Each number is 128 + 32 x the weight over its row's rms, rounded and kept within 0 to 255. Layers, rows and columns count from 0. Numbers have three digits each. The size before them is the row's rms in percent of the matrix's.

# down: layer 5 MLP down (transposed), 1280x320, rms 0.0712, rows 961-1140, columns 32-63
# up: layer 5 MLP up, 1280x320, rms 0.0709, rows 962-1141, columns 32-63
down961 093:159079098102108150120116137140144202185118103129098130178094121156115090158156163159111089034097
up962 105:124078132122154134167122158182162187128128180191076163120137141162119139111145193113120131145165
down962 105:130137106111051139164121143148249125117169142112137166123145155154120118095139077155069079151166
up963 106:080092106175125153172124085156115130073099135126145123108143110057114161120136165126085106158135
down963 105:172131108086146114100058052175142125104142139085190127063095147152112120147134182139125116146146
up964 107:131095127088168051118086137092133214116163130160140094137175172175108077180136145178095140119188
down964 107:162189150077135131096129123132099107121137148089117103098130110151095115190103161141148104118059
up965 105:101152167132137101114199141044100135109200162096079147124118146124126144101094133083118133111095
down965 104:165118092112139112135055151121142083097124178086060132093148075081139127196082120114144086130094
up966 101:134109077087083161153183140136150108122094149100135076087155122109118079084134126208176103112132
down966 091:157139184138102131139122095140149069121161171134127112097145161183113115077138194085096165161106
up967 097:112155135169138142151115120143162162098118138125144146135107148140096205121112180118126104120124
down967 105:135082177093143128095107088181118163081113139090126125104150108100071149137122141121068096158167
up968 105:133097120119116106127160138111129165146109098181161125114159115095138107134127141067113159094173
down968 109:164138163078137121148128190099112150159134103096157107122131069146161135106112130142126128178144
up969 099:135136142177112139142155164120131129140135139107116155132093184162129113158149156100134132087154
down969 103:120144145126118171132095090099112120127145140182135148155122123104161133071142070123112142070115
up970 106:115143104127152106092130184139133125108131170148109139129141113109106106189071131148139176132121
down970 105:130119153102108176152122176121133095144143073115050132145156125112113126149081094135198140159164
up971 102:131076181122099205159121120133099134175164116146129141075071186064099177153070113191109129127105
down971 103:083155142115114151117148117131165110139092156096085145066138089087133174133145126186172150188128
up972 098:120135120129138102086090153102113138167138146121170111088151092098105127179129134146149161141138
down972 092:132136155127109160106095093110146112069103107142074150149088192072127102124147106188128085117102
up973 097:119116133101109155168061111168104161167146126145057138118134129107131109082101095206124085177140
down973 105:189096072051073142124100152136073142112114083122125146177097110073083092116146109121134134097109
up974 109:137121142170131089080154135107089142101192132102151173125083117142181138141110123141140120123140
down974 106:119142154129155110097110140153125173069118163163114110135114131080141119131136151071144120103186
up975 102:162088131149139125163150110149144121151102093141110056146128177128139114097109083136146122110154
down975 095:120170124085129100151088138056162188101127150121131148163126042128161134162192154131145135178132
up976 105:097128114145089116150146115122146109140110150185144156060080157144141126125108113111130141177186
down976 110:119123075114153186116080110082139102173178069136104113132174113118105129163128132163144105091133
up977 089:106144194131124114145084116171142166109157088124145143165159086142118096182161080107156183190176
down977 099:130116169130175129134116143112145171080128140156128125147114110112142120132196058124119101177120
up978 101:115164053172145105163133098166187141149146096145141143066184142097096152146085117178120136092181
down978 102:123121100143126205166095108109142079157162167174125101078193134157117107062110128074171168111041
up979 091:150180126143102103145197104105151149138102148126159102157155117091127119152087131084135152127116
down979 091:133095166125164104123063129152128144161097153152073145169071136177140128096165105182088101138129
up980 106:108157188139091123142131148150106185070089078146158127153147174155152123155152107112104133082115
down980 100:159049116118123145134141177108097109135185162136107123132210089142160123125103120126122175106214
up981 110:098131062148125067135073125099118046114106151155100131133088122121102132127124167225104153159112
down981 112:055083109120127144136192143088122122086140129124114135141167130151130101176168173126148100166095
up982 106:218153144144187051101136057059107130097162132158171098117131132159089156089151093130110173137153
down982 107:170115198120183103127101145137158169122141133171130088091200122193129170127157105141138179166119
up983 100:135123158099148085111137076123094047192102131108118162080086127133149146154094158143183120144130
down983 100:159117073060175132107129159104109132098115133172109132114156113119163186172103143150132085087155
up984 105:097128085199106130180150073163136093152108059104135170167118111133118102111060149094158148155119
down984 106:080088092159096103151149082137097109128109139164147143187131122160120076120194097098181154141107
up985 099:165114149155099124105139099144166150088123137167134173097124097168127135101060101147084172093146
down985 098:055141211137149074137117110099094125143102153182146104149147191087160073114133132130141108160090
up986 103:057179116160114145117082204138193134144151099117072167101118144155098175096126090128121101164117
down986 103:132177152104150142113096110203096142113078162120164064143135109151147145109149145107107079117159
up987 099:150128157105113101149076144116101098141132096131153142168094121109083128125095110097159152131162
down987 104:136169121123143170142145161126113165149168128157129173187124151139132117111116134119095085152156
up988 095:117120098099162175187111120177129122094158150074180129154082146094120104127144150172157146143141
down988 101:108110088150151185159095127131125083108127077129131119140156209112093083126080078171168120136134
up989 103:131123063177145125142117080135144131165161101156139129154128144076127192130087141106122159078137
down989 096:144164098118143126173129165123140106099106094106135137104110066099126102175137121155121152192062
up990 107:160126067168142114150096120111136130087153086145121140137124102126128133134136133164135118095088
down990 115:096100107125133165121120146152121144084116095111114179166152081147091181142147070113124155133125
up991 113:118168178140156126120119100109104166119152111136128123140104106116170091097141100145135098085116
down991 091:103092156182125170107149154129127097116162144132136158138099134101067182144125145131111109149123
up992 107:138124137128066102128177129135116168136128138150137134185110117148126146066107129083166144125136
down992 107:160086112134127115151171136095173170110115084126117206192177116159094136102137074096113129155066
up993 096:168069033211130112085170064139157093085170110152150146109116068154154128097084133182189140166176
down993 098:117104082073099158126106102153112082105161083131112178114138138125123180175139159137137176146112
up994 090:156110136142106164132105106064153136132078171117110045162130122077131100077145196070124113132180
down994 090:104092102133119101153137127111110133107111122216131194050162144074097100120100188110118140138062
up995 107:142182078176077115090119115100094092115139089161118088154170108068112153158100136142071124135089
down995 112:145149098120120124113110127130155125107096111220122141058087156099104084097131080095097146091140
up996 101:094094128130072111089156105170176159141106138168124173161154119108161132120145080181159096131130
down996 102:070099151171190133120154071111088125071175123138158126147078160102085126157135146153085112093139
up997 102:073142085119170212121130118110095177165128130145109160179086163108160118163083125124110119155127
down997 091:102113076090107149076119111172143050123095081115131137135059099160102155087094082121120079114127
up998 094:148084189127123175108085119136106169063123116182137137138149138183202164133114123088134159098126
down998 095:106142131127082122139135140111157113116176162130109161189139075152146182203123141102193190108063
up999 088:071156115134077114116159114161158154096115120119102147144171134113099129138154119099151166177061
down999 091:115093108116128109189078137178062135124167092132098131150119176209131124118115189132166175135149
up1000 092:097183118089111141065084138116072082195166119118116143179126084099083146128161142185058150172091
down1000 092:144115182074150120133155152173156101151108073149144108121092132097092156090117108110153111170154
up1001 102:094118127183112104080132150171157155123138186166115117169134129137117143164115100083140125126079
down1001 104:109141124100158097193141166152126134153095149106060134119172158124148095130135148151122115101109
up1002 103:120077083167170131144184186137186115142177064145107099105086129132084166129153120092054115121177
down1002 100:133112155096108087146132111129098116107130187200131149157147179153104114175161086167164102174093
up1003 095:137141132139169116177120092069112113112139126134148125101179154147155150111121160155111135096108
down1003 087:135182153184139119121109097114128149154078136094156124127147099116168154105116110168125044125143
up1004 096:165154137147107068115146147140174152138125089136171109076154138106147128133119158139115115102199
down1004 104:108164089154142123065157138135092104134134153113139060101165138135152107069128219155141071185139
up1005 105:152110113127100128100136174120144157168082131094153130139109105091216172110093127130108137104136
down1005 109:198129164146098100115149152104076153152140072088156184081126066105137156139135108103144107154101
up1006 106:170097141068125131129116097108109072103090085107157150121123164143128100123180060148158109109120
down1006 104:153148142161147156108119149114170093157117133118115179104169151139080103161142145080125117129159
up1007 101:093119168103154154118139149083117106130117106107189129088143122163113111122151123118098111160158
down1007 100:141130093121154131142139092090143050161085170124182135137193150096133058120046082156107166165072
up1008 093:061132131173141149202122124133128126072121101175219126109132141100109202114117126132085172150189
down1008 095:155135156183068167153082133173085089126080110096163136152158187200122156106161181096134136154151
up1009 094:147109135066110110118125105100117134095194143171140151195138095138114137134088178118108094153128
down1009 092:134144127117142107106125145121126120177083140077112213121126170114128138098131089128112156137141
up1010 094:146103101106120148091162106151211118117139149145106122114100154157135123118123093113075164107101
down1010 104:055106088089151160079118099144172124145101164110070087075127098106127126092174090099077128159063
up1011 103:153145167128140127158109166153128140094088095119116097152126229098119149115130148106155135158139
down1011 098:109079090127115109128193136115140126081138160151150130102145087122116181057107096162141126153139
up1012 101:020172170138148157137122122173134155116109191054155076162152108138076102191083099197123131140143
down1012 095:180137144129155043088161084151146126117106114150123201126169113073169151164149160127146046144149
up1013 095:103065126108097153198157105126143146147090128152139124092154150168198129118110129083147126130183
down1013 094:161143163140151113163127121130150189128115161158100132134137122124132129147127182082086125122083
up1014 098:108141139174105136116169126153089114125165121115125168149165137076095176152122195124139109093131
down1014 109:093155146132138172188126160092161148162112093121167101093082145132120117147176076114112119111150
up1015 086:093121091096125133107117089110045124102085156130140116199102131108143141080098119130038122156135
down1015 092:160108182080093135088150101120116131160148154041113149139156150150130118110093102101101107106120
up1016 094:098101101137086109105138168130129125140144138142071100102131088154154123111118175141106153102153
down1016 091:128183123082114104099103117149091204065199165184166109143078177087168164158145164121177074137086
up1017 108:131108161138180124100122093123110090074168154110122117107118118122153135118141090173151109114141
down1017 104:154158134183188075095122101114143114150113122162127147171140107146158191082124118184121147113148
up1018 096:160161148121143108090128188163105123073140062132094142155091186127090134143106124130088091074128
down1018 098:095122110144121122168088144165116120182166106090163075055122100145166118154099127094185114184170
up1019 098:183103086124102072172153095150154096112158139121181138115149083098107108156092125111101113117130
down1019 101:163160084140145143138116159205091123140129150123170113101087145147185188124106141197184171174153
up1020 096:184110119155166119140125118081196166059142116122159110101126152093123125125171151199085154130132
down1020 104:157141145148093091156155116134102134126101131115180102107156075099163067153193165152140121145168
up1021 111:127102144077158125160111157164128102103135115163155200154170142038101078133128110101154113175112
down1021 084:116127144143135130133135098158132159147131153121150081134087151157122149131098167129119102100139
up1022 102:181155129149179143126132074131144139086074136102053108121128153135136088124117078146142132074180
down1022 105:170138045114117099145179085153102165145126089100138158099123077096130122125090113060114070106165
up1023 101:137092111128086127165106150129134103146129137120154092096178100154116075113143132123150127148188
down1023 103:122155190111085097137144131167114064140089124171114115148097080105096162132138121168121089113110
up1024 100:122108118164087142099134106123115122105114156159148136179169172130112167054113134154114127120186
down1024 099:171100117059129070127128051062133190041137072091111167153127133121122107134192060107146148109129
up1025 101:139146115169103145115159160191142175177077111104075081114096138055155060159190148152122131125129
down1025 098:108126132114126108090163103134097147071152165098152100108136134164109156125123127066120096123164
up1026 107:062164090137059137097160139127108117134130141140166122162127141073125153081125116154099131042141
down1026 102:105199191091103124085071085091157118174109136125104096108153130107154110134148094095134153105101
up1027 100:131162100072126087146182108212158189128142130113163140140142122076128139147138116089118126075177
down1027 101:131121103132089032114108114186082165154099147125095151133148139102127072125083144118101123132141
up1028 103:099107143102168088153127127214190142131060144087174142117141096131151135153145091053167142076126
down1028 109:102106115169176064146128091113140114087145131123095117125150079112165194152129162134058161123115
up1029 113:152208089152115162041136197121115130086135170101119107133161106133151144124135105190088145064140
down1029 107:078173192097099182185117134114181145115132083109077173110137099114145154060145135096102066116126
up1030 104:060125186045134114148155092144069156207147081086090183181084100069095128140126109132104104120174
down1030 106:088113139119113114118100181097105150162150121183118127098196086165189152146112140189084121145117
up1031 097:179077107113154120144110189135145103126129049108124084165141150126063160134143120152155119124102
down1031 095:182069167101178104166113129118176133119150083073083132124170195097115121163112162111154114133123
up1032 100:115199159171133080134165158157142119130162054151132153133129102071138119037128072098160141135083
down1032 096:102111088114179123112148133133138100124085173152076079168145148122100182115174155143114123108121
up1033 105:075153121108112104108162191115197121079139141175161092160171104099121134092194167145142114171177
down1033 105:115139190135108175132162133134167084173136140162191138110111065103191089100080109146157129114188
up1034 097:171130126115059134096138109129077141139106064171113140140126157091132157142178090147118127155106
down1034 093:163144165102109165167114151170159118099179105100154199079110122192163142091147155101074163127173
up1035 092:120150125116111125075116076127172125146096130146085155156142162120144145166162112188125128099128
down1035 095:182119136110140118133143157098137117103182170153163156171153056104089126140193124123122156125140
up1036 102:119096123137155126091128147126178131144108138119204149104135101121145093127103135089160145117114
down1036 106:117122175128136163118147135168126131140069151158087131105125153151138090156121114085096135160075
up1037 103:143119098092100158140166097138122128157097145128074137110160132206118156144143116171148106097123
down1037 107:116113124142178099075122103106178122089108149065122179175150146073107164122150141072122105128122
up1038 102:080087116109152114180108190042163152187119114164134160127133169100105130159125076125147159100095
down1038 095:156094145137145086101148137138166148153092153161117131085084149144133120109130155151119141136140
up1039 094:154151097138098184156145133177170084165110128104102077064197129128134089160127140152042088150125
down1039 105:116145108168051130134138142156134136121108145141113110122120197097130115087104134181155148113098
up1040 107:140154127088132083079130111122139120108128119101100133153161054114173137112113154156121137088203
down1040 106:133158140081095106148163131165144098105153130123168064127097103121153086095122105086097124114111
up1041 115:091127136157173150060195104158127099109165144103108087130097112185071131139136171079079089164148
down1041 110:136148147120129130173134149129104173103089132177152099135091155109122153174183135125079093121103
up1042 102:046119116155164148106138106092129112058142145140131109192158205142054144107160113120125098140115
down1042 102:106084099073151063114133103124145119175095039076162108181145147148135086154190119105133140135142
up1043 106:176117112119070111097166097194146068149170142186160114135170130167161104139168120059125118156114
down1043 101:125162139171093120118135129144153108083129125156101119156109143069165089091143150086143099135132
up1044 106:134118154093123139123114111198128210115150186114139165081106130158081164121112132153110140134101
down1044 100:176161138132129123079088118171136101140119136152128123127168112121109134103130097096180115139076
up1045 105:106145132148141124148177106095117108163104173140171109146197203111022107058136143111061093121160
down1045 101:138134105136252154149124076073107183106122138141089064121154106130124127059080135127140106106146
up1046 103:149103095144162125115171142152152127106148193041144169101135169160163142135178116126112142099127
down1046 106:071141123146130144133090045182108126165122080088155139164115112133136095152154142123145104105110
up1047 098:094146090121148118110095105127175134131111173129165062166145162205130101106117096124141112155132
down1047 099:102156098120090126111084071099061089119169119108171104147158127094177107103074088096145123079151
up1048 092:171124172135129209146093115125050093183113159151073173173129123068168085110140073182205109042151
down1048 093:128136145132039127091121126112080067159170121163165117100109202172169130104113154099067115154162
up1049 102:106097114116096162064108118153106130156132115082085139125158080138144155135118120088190152124152
down1049 093:157131162143142056115106078191090164155098102066169108111034111115103150109140174137163099147122
up1050 102:183138141130114144111167154104133168123123145137089124101090123142159155130117099169148182129182
down1050 097:157141160193107167138126166081161149155078151160190157107121139137119153098152160133135068122109
up1051 104:174080142100178127078103148149109176131169113130148127090095192101162181102201104099108127070125
down1051 106:130114123153117187103123142112150080122143100125158145145096157152142187101128120167136119120089
up1052 095:107133148091141101137180128068124160159085125106115131090147069108100130112143135115072136097106
down1052 094:121197091071103160107100130104134112180136085157100125101108169182163159132159091192164186143065
up1053 102:176082124163087164143157166116140129118109079172107152158114126100161163142113128062148109153107
down1053 104:162224108112174153112126119114122108120121108135093100167080090133152134107134165159084127112153
up1054 108:145147123115162072155175057098153133134193105145122085123125123085140114122096128103176133115165
down1054 106:068147115154151178054141127117140179145149169109146079142152175134166159097176089077186144092095
up1055 097:092147095094148120128113121194129140151116160128151144141149103099136175079122151164141108129115
down1055 103:154136163110145138170137141142134145227113129105118095071137133120090171141071154102147107142207
up1056 100:170148127100130162115176106118135084135160126178170128143099131122091157069173130124106084106116
down1056 100:132092168100113172146110157171160117102139144130111122094208136102087100098135132104140096157117
up1057 109:122131118069072136108136118150154058134094204151155111206102107152135105090068156131139158128080
down1057 104:121088147050092163173132146109090091156096078117117110090133065136167127092117158175142116126120
up1058 104:150156176118071087135125132084151145131098142162121204137162178102113131088076108142107112117149
down1058 103:086145145170132140135135095124093077114107136061133166161096049133164164160119126132085132119110
up1059 094:095129121112197165165157066147148197177106110124140122080083100112101135144125101122112168110151
down1059 104:186146174076126131118090098067142118136140178155137154108108081122077108100089108151127080114113
up1060 088:105181121122193056104152149114106120149189144103105116102152123124159157125140109124191148129116
down1060 094:151143137168108095124137090115117134212117200163148126093120125095117098164152148109132155149165
up1061 093:140156140075124120139159056147092111094171153147150121129151156139062064139156144071124131102185
down1061 097:116082121192116170122141098123116127123121075131080152156177161099131152151112130106132094088156
up1062 100:174121136148101105080142108131076136141120163148098122166159125124086116136111099137084166127142
down1062 096:139116113117115156135080122166066085157124085088180101109160132119093058099170121121154147113147
up1063 089:152115095165158100101096079134149099128123162104062100074099115089107139109154070146135145113095
down1063 107:164130121139114184122154066040077159109121149113138133076160160171093153096155118134173092161084
up1064 096:123142156147175158190132156097121138061114155090157144171166115105146110151149154182079139123127
down1064 104:090164105150170167168116153097129062160147157097138155102056109120150117081146131126146203192130
up1065 099:164160163192127121097134120173114140089152098161110106161119141147110144146120107098104091076123
down1065 105:128208083170169168168110144089159164139152157147092164120120106128141121132192086088093061134109
up1066 106:105117113164150164155102131089112130073149160155070095158134142164148157094184091112159137115158
down1066 093:114140127105127141089127096111136124164192155132113174070149130105177096163086199165196162149113
up1067 096:097073153139084082068162107157166170175170130150130160130117091110112107147110093100097188136146
down1067 105:102072163113129126119141102063174140157099122117107173188118163087102164114064114134080094168105
up1068 092:152154181177134123116119109119102122054080162182160167100211137081130074107116135172110090111123
down1068 094:083137131068136158138115149123121134063086112114122046123075125147148161182167198110182150130095
up1069 099:132129111146110090072172159152158156159115131108084113149123150139131170095112128131170111130154
down1069 082:161153152132122169136095134097152135096135106154087143133089118103150091107139123115131109123101
up1070 098:176133093095168097057217127113089119132077180077144170118126170170132110169154155132155176123100
down1070 099:143147135067080154161147138137139134148154127140156104124101152130126110085089072114121093139173
up1071 083:153094089116139036105124100101102128102128088072089142156195113070145099083108091133095135129159
down1071 087:154105092128100180166146120137116144126178141130168121115090157125101139120141106150147186078127
up1072 096:160156183150118104101167129151132117093139096129116080093104103155115159129083144112182127127116
down1072 093:106131066097150080087130155072129090189086128128162114123116124086078126114114134156102155118134
up1073 098:132184140158120084151185129102170129148064108094134127148170141092153101149132139105128218086145
down1073 097:159179124136154165110135115129108115093137201120113113137097139132119120088130184141143129119131
up1074 097:144056155059200105130111143107103114149120137176136071136133139176094057136210128125159091072142
down1074 107:143067198158164083062018111136142158148137107191165163075134143162120073174188113138133128140174
up1075 092:164171141094107166073146065144144113111096087106125083131160107126088083110127153083149122152054
down1075 087:158078111181111131096147143134093158137119166163138124127093054141157153155133171208168135121212
up1076 101:163171165117079155156152119083190117131099145170174197092104097115132129200151175134134119122128
down1076 099:133173167125137106080027192161138152167091114116139195116100103153136143190123145087081103145137
up1077 091:095111067126107143158095073088128109110055087158132100097128109097124176134084075053212142118115
down1077 085:174143135131136121147106099127149101166119101102140170139148132104102067071168177135121141107133
up1078 100:158138168123127155123141157115142156115105183150155159142140117080148122094131159117114153138096
down1078 095:145120151102075078135185133127097097138115180086123112184069104167130158105127104137118148163092
up1079 100:153129145122158135151122128129116120152118144080035131121117112120140050087104143145162138127116
down1079 099:182123138137140128095179089164131174084134107163170081169098164132122156164167143084137164162167
up1080 109:093120096089118150123167112097080122087144118117124148070148083080163197168125159159161158168127
down1080 091:163085167164156122172082141125135116139128114122138140111056152160123075051111091129141136145156
up1081 100:104102169069099078181164059125138180125122147114186129134174137148124098180089121184081132131116
down1081 094:156176131141113162171082068101123217096075107124081110143134100174161139128136122137125142162148
up1082 101:173140133088097104128151148130161061110144136059099122167165144061102160105168165079125106122187
down1082 097:114158148117149107098158154136119091176136092194121162151114091122139115091090070109132188139099
up1083 100:135149168133098089162050120101116134141140078083137168143151174142087171128117086135135144134165
down1083 095:147122073111166127070100144096145137151081160108149142129139105071132072121141123157145151125138
up1084 104:140167114113183184138057118164195125120105143173133121104120137121152096110194114115133120100127
down1084 092:135100163118077130141207112096103127171221088104083152150122106095089146157189098134122155151139
up1085 096:104110135166075126128110126156177127125079136110118141133161151129119139146099133134059163125118
down1085 099:118156109102126086141143122088157091170135111107104140159206170099120094164122119143188162057143
up1086 104:137176178132133100080141098146166090153166170163128149130149106067079134114130107084114141094116
down1086 090:083109127091116116147131162128105164142073117114134103159152150166149113076092071148120087177172
up1087 099:213157123126146164158094133147143042099141126068123103099127098129132114138131115132145181130100
down1087 098:135132123130160146083078097090140108101152055130171165130140136132098167175117140169140029148180
up1088 105:134114119186130091171130157137169107121133164182123147179095109128162088098195131121087159081180
down1088 107:073131112139100095133157158116152058121109166117191164125096110129125087154126095137083150124112
up1089 098:114172137173132112149087109168163125176097132117067189110146097141169106129112107093190102169141
down1089 098:078112194201167114112137084133144163143130119143143178118157147170161150102167157154102107136158
up1090 088:126128154172137098141177126134091164176106165090114153137145090146122178138113163150112057162091
down1090 100:089096127133174142112119149160062118111090075136104146140144147130088143119145080166116100160110
up1091 101:083081196152111117130108190140142093165159122020074110143117079129192069169159079132164137145077
down1091 099:107113136140161093104094152148120094093150169109107149156132169107111075121204138129136109060135
up1092 102:167121167170143129119195113137112134096135158139112126133110124108126063111146113089121129137155
down1092 090:159150189106193144119162153173138117166076143181159062117087112137107122134120120140159164084143
up1093 098:140108113129090151085096141095128118163126143095128134139133154083152114130182051183122138087130
down1093 092:171121104119124154139189119150098133110129081175117177128188123148112116175128180086128148107124
up1094 095:093062139143160128140098137129144079089131114097054138153135165120121072172196180089176114122132
down1094 103:114091172182081123122122106144154160106175141192166134108101095136153101160087097096092170126119
up1095 082:107118099124143136156070205142133109113079175145205169150139093197151082157126103134107144137096
down1095 091:120110149179112123111140189145210015138092163101186106149132076157152116147139097112124172086116
up1096 106:138125091158175105082135114128148114116108106076120175143152147144169157141123093096145116126175
down1096 103:139127077133103144122072161150124127097115090150171159093155088123111083130129153116167203094115
up1097 096:100134125202152069153128119135135103141139119137143110122117160106144124163094165153132131104160
down1097 092:128130163134193146121126133119200101136135127138111139143086130167167129143072123191106161157110
up1098 107:174144033167106080149176103141095164128129094131137162149098088142168095155116170140155149114126
down1098 111:074151111132131140169135124183158112125091161105148077165117112205143112120131129087135186084127
up1099 102:177075102148115089096150087161119125147177158121147134094112148109161095121159130156166086118092
down1099 091:129090129125153075154165129146108100047085058178137095116140104145162120141144166117112167082121
up1100 108:091140143153139186067109164172136141119149136106125100156151106098123159118212184121123133101103
down1100 096:141106144140129143168058143091060136090163092138114131129137147111112069173179118121105097101118
up1101 097:156141102143083158119133117115173091142094133196203116082156102166161088134154151109119107152125
down1101 099:086098128131120140088142120140147095082175159226151073120118096087091127129112108154114131188087
up1102 099:145090135087126129127152114081123097129127094137120108119086099101161119037109115143147167087147
down1102 095:132153104094141076114128147123123089120071153103135061109108159103111129132062112141111131119105
up1103 100:154139166157114114103123115091163171175158132209123080151155099147165154087113133103152160105096
down1103 094:166140092118120104158092136118112106112148094095175115153171084176136104106135165141101075110087
up1104 100:110075107125159169181190154112171094123113144115147107191142144088119180064117112093142174131118
down1104 097:096102162127152115140111114131158211195118165195157111177097175139130138152118168115143158098126
up1105 111:133075200090134088112134128149102131077152086112119154098090191113122139134127137069126157145149
down1105 105:045134162139116100044136061142136102119106127126134187129088143108129154149173167128132118061161
up1106 097:106161063092134189111171118104120144144143110116149078123138100087066137071121074139125130100131
down1106 106:142131131108126166129101137076110132117089176107153103079154170159143079051144097142120132083160
up1107 103:092118160119108115127130145161151145194122078134067046093122066096138138149092148140183127214117
down1107 102:120147111110117072134058152184146144172159146089148087125089123129104115164146061174136057119134
up1108 099:103140148141157149133176111116165185121127108122130113122151086158121152112093172107086144158120
down1108 098:123157123146140110128084083072090150133103101086110178129134137144121110125073169102143112122152
up1109 103:144142203133103097112148124093079145095130119107132156159171074121156139119115137153105120127144
down1109 101:153151084134129138099089187121130085079144143112152070193161114128066190157132115134124097104106
up1110 109:084100159081109116122175153169136127134121109144193109111070073124125111152127151096078126111124
down1110 105:127142175150107137089134142170091103098161166163166154114141113191188101069101169108128124085162
up1111 105:134131132135134141105109042132083101163133117123121094102084104126148158153126152081143132116169
down1111 097:147094086128156095073111112104128087143107100098179200112138155143142152112073108140153136159123
up1112 103:122130123151124132078170186137198109113115180120117164166137162077161128126047167133116076077137
down1112 097:141085147157157129081070120105102137119153097128158142154150119157188121110132043121119141114138
up1113 093:079120129152151098176100116157083139183105183120109204083172121183093111106086072121134109144161
down1113 090:095108151133167112134096157107141094160088146155172156117156105080196136123130117162106219147130
up1114 103:129128096072123182135154171146143141119150137142081129124095111151144157102171154140148077109121
down1114 094:126138180112132124144129069116177127152143143189183163135152133123127153124102106055154172134153
up1115 100:110102150152143175079191140142162112161132122124124131073118152138117121107101116132163181099124
down1115 096:158140120078179108063120144157149174135194152109100042105105106068071097103154211130121111092118
up1116 103:119074049084101142136105116136194118142135125119155112087172126117140117143116103138073138141091
down1116 104:095158110149162104173124113093116108132145106180108138134081181133141113124130108144174131101111
up1117 098:144153094122094186094149130134134119137132154147145152141104139158122164157213123133146113059152
down1117 107:156119098153097188117143191150105125131110187144152172149206117136131135116148106127145113077112
up1118 102:111080116120115097141136153119164091086206146171175127129125095120109120111120089117140131145137
down1118 105:112123131165120122170147060096103148119140104195115154174080126129144184209130178085112094126104
up1119 095:138119104098110132136161120114062107085162232075124175135176141044122101134120136182132155108132
down1119 101:095105121168096088125118123151110139105115149114128137120196133128077148108148144155114156129124
up1120 117:149161069158159152116098063130067096142105110110104121032143132073076164099124167095050097137111
down1120 101:095114131106128118153122142086084064100178121125100181169149119110077141088215163182126158123119
up1121 097:149065149132102086105082138172135106066124131147139098172138211130112113109146129168086132156096
down1121 102:097120169155127127178111143069126098087117085139069123095177229115081142179100134151104100088141
up1122 092:083143107079174095122118145194130106153125094130171137124133095138148137104099096151117163099121
down1122 092:107151094096144145103123135115087138075174173152195109167119094142114121099093154050112128105121
up1123 098:101140141113128109108170166164076149082135169152147122103167097094145129159051147104113124106097
down1123 094:119145090147121157187145128101144160093105094119108138126143187170114135063129145098130107101184
up1124 095:130089125141105107155114109114189138171080121111108162148065127103122130082109119095090119183109
down1124 096:134088067167058139120117098186070193133165155099151160147108121157148069238102148151124053166088
up1125 104:122094115066088096103187127071138100086098064119157135159123105084105123175054110112148099127126
down1125 102:121127107108147091149120082182197065098111085118160114132115162098102144097114185181092156124170
up1126 101:152098142079115142118151093129159139122145164121106159154096091145098139129160113151175161120095
down1126 101:093131109141147120197084116209108126164117083075155127131128181100115101115142102086063113120102
up1127 099:066119145077118145090128189138092138073111069115090138111139223129095113165178168148106172135155
down1127 097:120143098090081166079136135136086076193112150181084142129121099194163158112093149124069091122056
up1128 101:088158152125148125048129124178149130160135113154063120156171107106131164117169156118134141112136
down1128 106:129146150131158132131148101142117161131115149165089115109167184130161180112105132128110103145149
up1129 101:113132137150158174091132154107115108149097127152142140061121123129105187188168087165107097093192
down1129 114:056129126189102088129154139093134154138113130129107099071161062063106126130151098168110118111150
up1130 092:097158128072155080105085031177224117095122092174112126121175195136117150105111140150156101066157
down1130 094:217091186115135141138139096102177147155137144140093156138113165083167138106072104184100187111127
up1131 104:167113093117147116118183128167137146156158145135131108138137156093130079150133156134159117137175
down1131 097:134170101158125101106140158105090163125091129138135123120088070148041120089078126080170161131112
up1132 094:083128092138117115073161113118150119117081063057139074156174106103074180082135173124144121112130
down1132 078:132073182156155144150130183093155114146131201172138091170083123106174132105139114172138107103150
up1133 100:192077060147058128196141183077122134128120107116132165146162183072095141088106143168066114068106
down1133 102:102132158166123079056141176088121093116081138099241099131102083112098100125126149154183071086216
up1134 100:154150128139132127096110149122152086102137144113103131065130101070107135136109123161091131108141
down1134 100:116157174135103118157167146143143091216157156163181089105138171141098160084127130128119127076134
up1135 109:171128099103145160107112132089109152112113149152085119142069102045138167144130110142146112127127
down1135 106:135091100106078148173109120149109101099175150130088166110141139104039170117116113125107104145146
up1136 098:143135109129119152110061122147130129128120137149147127125088140146090135146183135085134151106182
down1136 102:131159151119091134148126171139144139046139138188118156106120115152177141124086084153147090111111
up1137 098:100091103129133173135126095161133107100113088094071107171166120116126108139131114121154187102144
down1137 100:181122142137125108088111067114126141082107183135115140146143143159172155150139114095117125122109
up1138 106:175160109144164159152129148114084129124116138179121155125170137084123148142088129120096185105130
down1138 109:064174118134135130130133183150138111071124129076052147097104103145071138118099115063144100100071
up1139 103:070098088148115147144132142158109057161144138086030166119116117109131148160085056100112149129128
down1139 102:124099117093079140122107146166107125147135148132077148123194117059065136135144120161166100156074
up1140 111:102058107141122140096117120171097054135085186111148171073118119130134170155112117169151158112091
down1140 098:135096160160176082117045082166119133166123172182134128156093154146099140147206189136094071101105
up1141 098:136134118103144118159154115150109157125076155102132133127148157173064133104135134064081111159125